{
  "head_dim": 32,
  "vocab_size": 4096,
  "qk_norm": true,
  "optimizer": "muon_variant",
  "weight_decay": 0.024
}
Each number is 128 + 32 x the weight over its row's rms, rounded and kept within 0 to 255. Layers, rows and columns count from 0. Numbers have three digits each. The size before them is the row's rms in percent of the matrix's.

# q: layer 4 attention query, 96x96, rms 0.0803, rows 0-12,32-44,64-76, columns 48-95
# k: layer 4 attention key, 32x96, rms 0.0723, rows 0-12, columns 48-95
q0 060:126133057133087107106107145163132167110154171107121112064116135156101118119158043129126137139124136116052115101141122120161159131148151125103135
q32 070:152156057165128157123091206132138142115110114116187176108100154170151123101089108115076128112115157170063102093121176132138129147144078111137090
q64 073:125112084125157191136122147132118122123078060140140148151108161156161170132120074151112121098113099101111134076097152086116170125107115110194064
k0 083:123113150186069150142097136091155125179169086124116096117128159170107115125190109141139125139075097122117182131157105099131096093098089076078154
q1 074:086133052114132147136178197138166084139155137183146112101104106140105126150172110091121099116168212173116105105139112142170156133108058198131130
q33 077:083130065195112185100121210145103104076118124182192146104116120175162106071060161121082131150079107186129107122118139141147130117082131142186141
q65 076:175071128117117132130119144154165116097064116134192198126112139111188159114120113135122118138130137117100178110127135106113160090154108162215146
k1 100:132136094148103176139137151114115206191119117124144137106126144170149128135169151179137110112126170175139174125098115117091144157144105088125067
q2 087:132103109144125154101166167147136040162072092138100098132146115102153109146139197097072078143144101117155083120098168161127097125079166153161137
q34 072:121126127117132165129169132175152054143131105077085195110116148115084147106120123095206114087150068163124145128118139209136121087124115125074142
q66 072:075183187099120157130126164126123103098106167149115084144138131155069092132088150103054114108181097136128158094138092178169077132103112118095140
k2 093:145101139215162068146105146112125110099125096149155084115137084156120083185138136103057101220142145138135114158142151127126101155143134139174079
q3 068:126087136076106081184118056161116091118142137124114145144147106023116109136097186159187145128130124097121114167153147137146118106089155147106070
q35 068:176104133089140090142140086134113113141155133163075148169132150100107140147163182129103132144135126110164122183123124188162119080111173161070142
q67 073:150124174076171135100228075135121176120152210159137147159135149078128150158077140119169166088171096092133092155116089184101134073127142098132143
k3 091:039172134107203099134087098117096057125092120182055078175156149169110112135131164097115149119192130116184122147119132170171088178123139168097115
q4 091:137122133115116148143155106081163172129130122168078172162081111116171164180159082136117158109123094087177176067115105132130107102159117149133121
q36 091:144113068166136131152115124108153097136053118122140123185144134086178097142066173084132124090096123166140123159138120191117128128110081138139098
q68 085:130102134105102127215058126140123119083043074130082115181162155129102116155145145117120145155137101081156204128210100124104058134096108155118103
k4 099:132117129219162126112082112143123131184141048145141057117073058196108111119091123151108087183085113168117138146097129110135128135175103129117142
q5 066:127132097121075196136142197143119148136145141116153156098147144146107139087134096117114071144097210115066154086133137091093144154164111083141124
q37 065:162148097153086174103136196130141158124086094094180133128145104166113086126114078126143141096085158130081142060122130151117152156157071123142082
q69 070:146100127110088154141111132185144186073136127123156142120119136097083138147131074106141133107103081076108143050104152081069160109107131088151076
k5 102:142135129119123175117072144083131155123130138118156160124122134132160202111159084144177116078081093141114143083117092062083199135114116132121141
q6 082:105104145161116224124109179173134123145119110085114110069090153175121118075165128132108102127055115152103091092119129087120187121143113077131115
q38 097:112145152134106142124113143143093188095160104125090103103076093191148147139165074166137176104100187140138092110140091070078140098066115113128110
q70 084:166172139134099145141076118159122126088167110100129153095053118125187122125121088136162104063068140111090161073100125096128159090154137116133065
k6 098:171075165089109164103116101124115157145108146128154119125139156103142127101177067133161108124097116147084126085128063096090166132099110119103172
q7 081:074136112083133108164088134118163131127122117036126133067174148122137132087139068169153137107101126114150101119090119094147132128154189124140112
q39 073:131145121101155142170091128108069140121137121124137111138147197072154113117168036125134103092093126110134145127133159099112125131209211160126104
q71 086:097156132102130175150078171095146140176100110121118100108184110179106195126188135125122140163169157162112157114138151134116149160186077120150143
k7 093:100127114161122146113131213146157062124161093179125092154108080160108103073145126101134103113098101105067091104113169109088108131137120100103173
q8 133:148154098112166066116171162153177095097157110093150142192190069100063100129130094082119109167178129115175149145113116131153105134170152149113149
q40 118:129096169139149109145108104114105079171093132130125165155138089139093182113114132146133097117153137182168089102133160140128096158166097094165091
q72 113:118101126134209096134112081158122084099090082114098126158170142058137154176085143154117093103151168113183111169114140147120123123104140128189072
k8 098:126147146082106091104161051146109076140133138163106045139127122091146101135113152122115165106187130143134152142160145192144058173156132154114160
q9 076:052112149177193108141149118100197064138140121148117156129153108120070119116091176119109146146148011151144120142137126164188103154116120150135142
q41 067:067093128141148094144194092100171051087178161179086131149084141088101116142112166140103127145152121138160135178124090161119113144076157130119181
q73 063:078124179139163089148151081102163059092138144137090136125125086109143111122088174131105161133134073151145128173155120202184096162134139121141142
k9 135:107114108127146093136179078135147095122144144154105090158155100144138127166131202102100142146171089115135114151155185188150062165153188145116131
q10 097:113128150135147148135145101093155108153161138182122105102155108091130113139166104105101219137107088077075104119129071189186128143082143128106098
q42 093:146095144164163120142104121112100083132130084205128119116126195110110132196156113111164164076147147167127181152163184127131110088120057133145105
q74 096:094155153152165068157108125121209129167092111132114101135091112136129085117088159188088141199142124141134124152108178191143153088130184155148082
k10 106:096137076128091117153089152112088144146168117096170117103120141072128162098162119181117060099078149072091107122106113062118193191116116129162159
q11 099:170125143167067171139075122086143196057134133129198146083100089132164144107056130132170111120164137134113119144106123105158172064059156112120120
q43 103:124130088185150182117133126115104163086141117125083080153133144159121128174156118022160093146073120141109176135138124134089086140139159092101183
q75 105:121156115090088111112139122078144104096105097168115115107152113097150103102116125056097118122125205162079133085168066043105139061127101143118136
k11 094:155101151191156105133163132129087152215140112129102147159047127100134140114172130169092118122119163120092076137094102120190125108153110119091117
q12 133:047038104141164129141092092125165175046105102106123167126102116148134136142114121110076118076074104181178142148128164031160107144117116136106117
q44 118:057126153202099133154172140144102066143099142144120139175131132114085134119100143108134130140196119158094168098144064149130151144113136095086149
q76 174:126096113097162097132093112125119038110063138170148126154168144094148166176115175105167116086170103144174092134096187142195122147106130135158094
k12 097:230104149111116114132080083095140132117150153116147152097114129146179156069147150111097107117096139077154110113086128096092156145118158203199134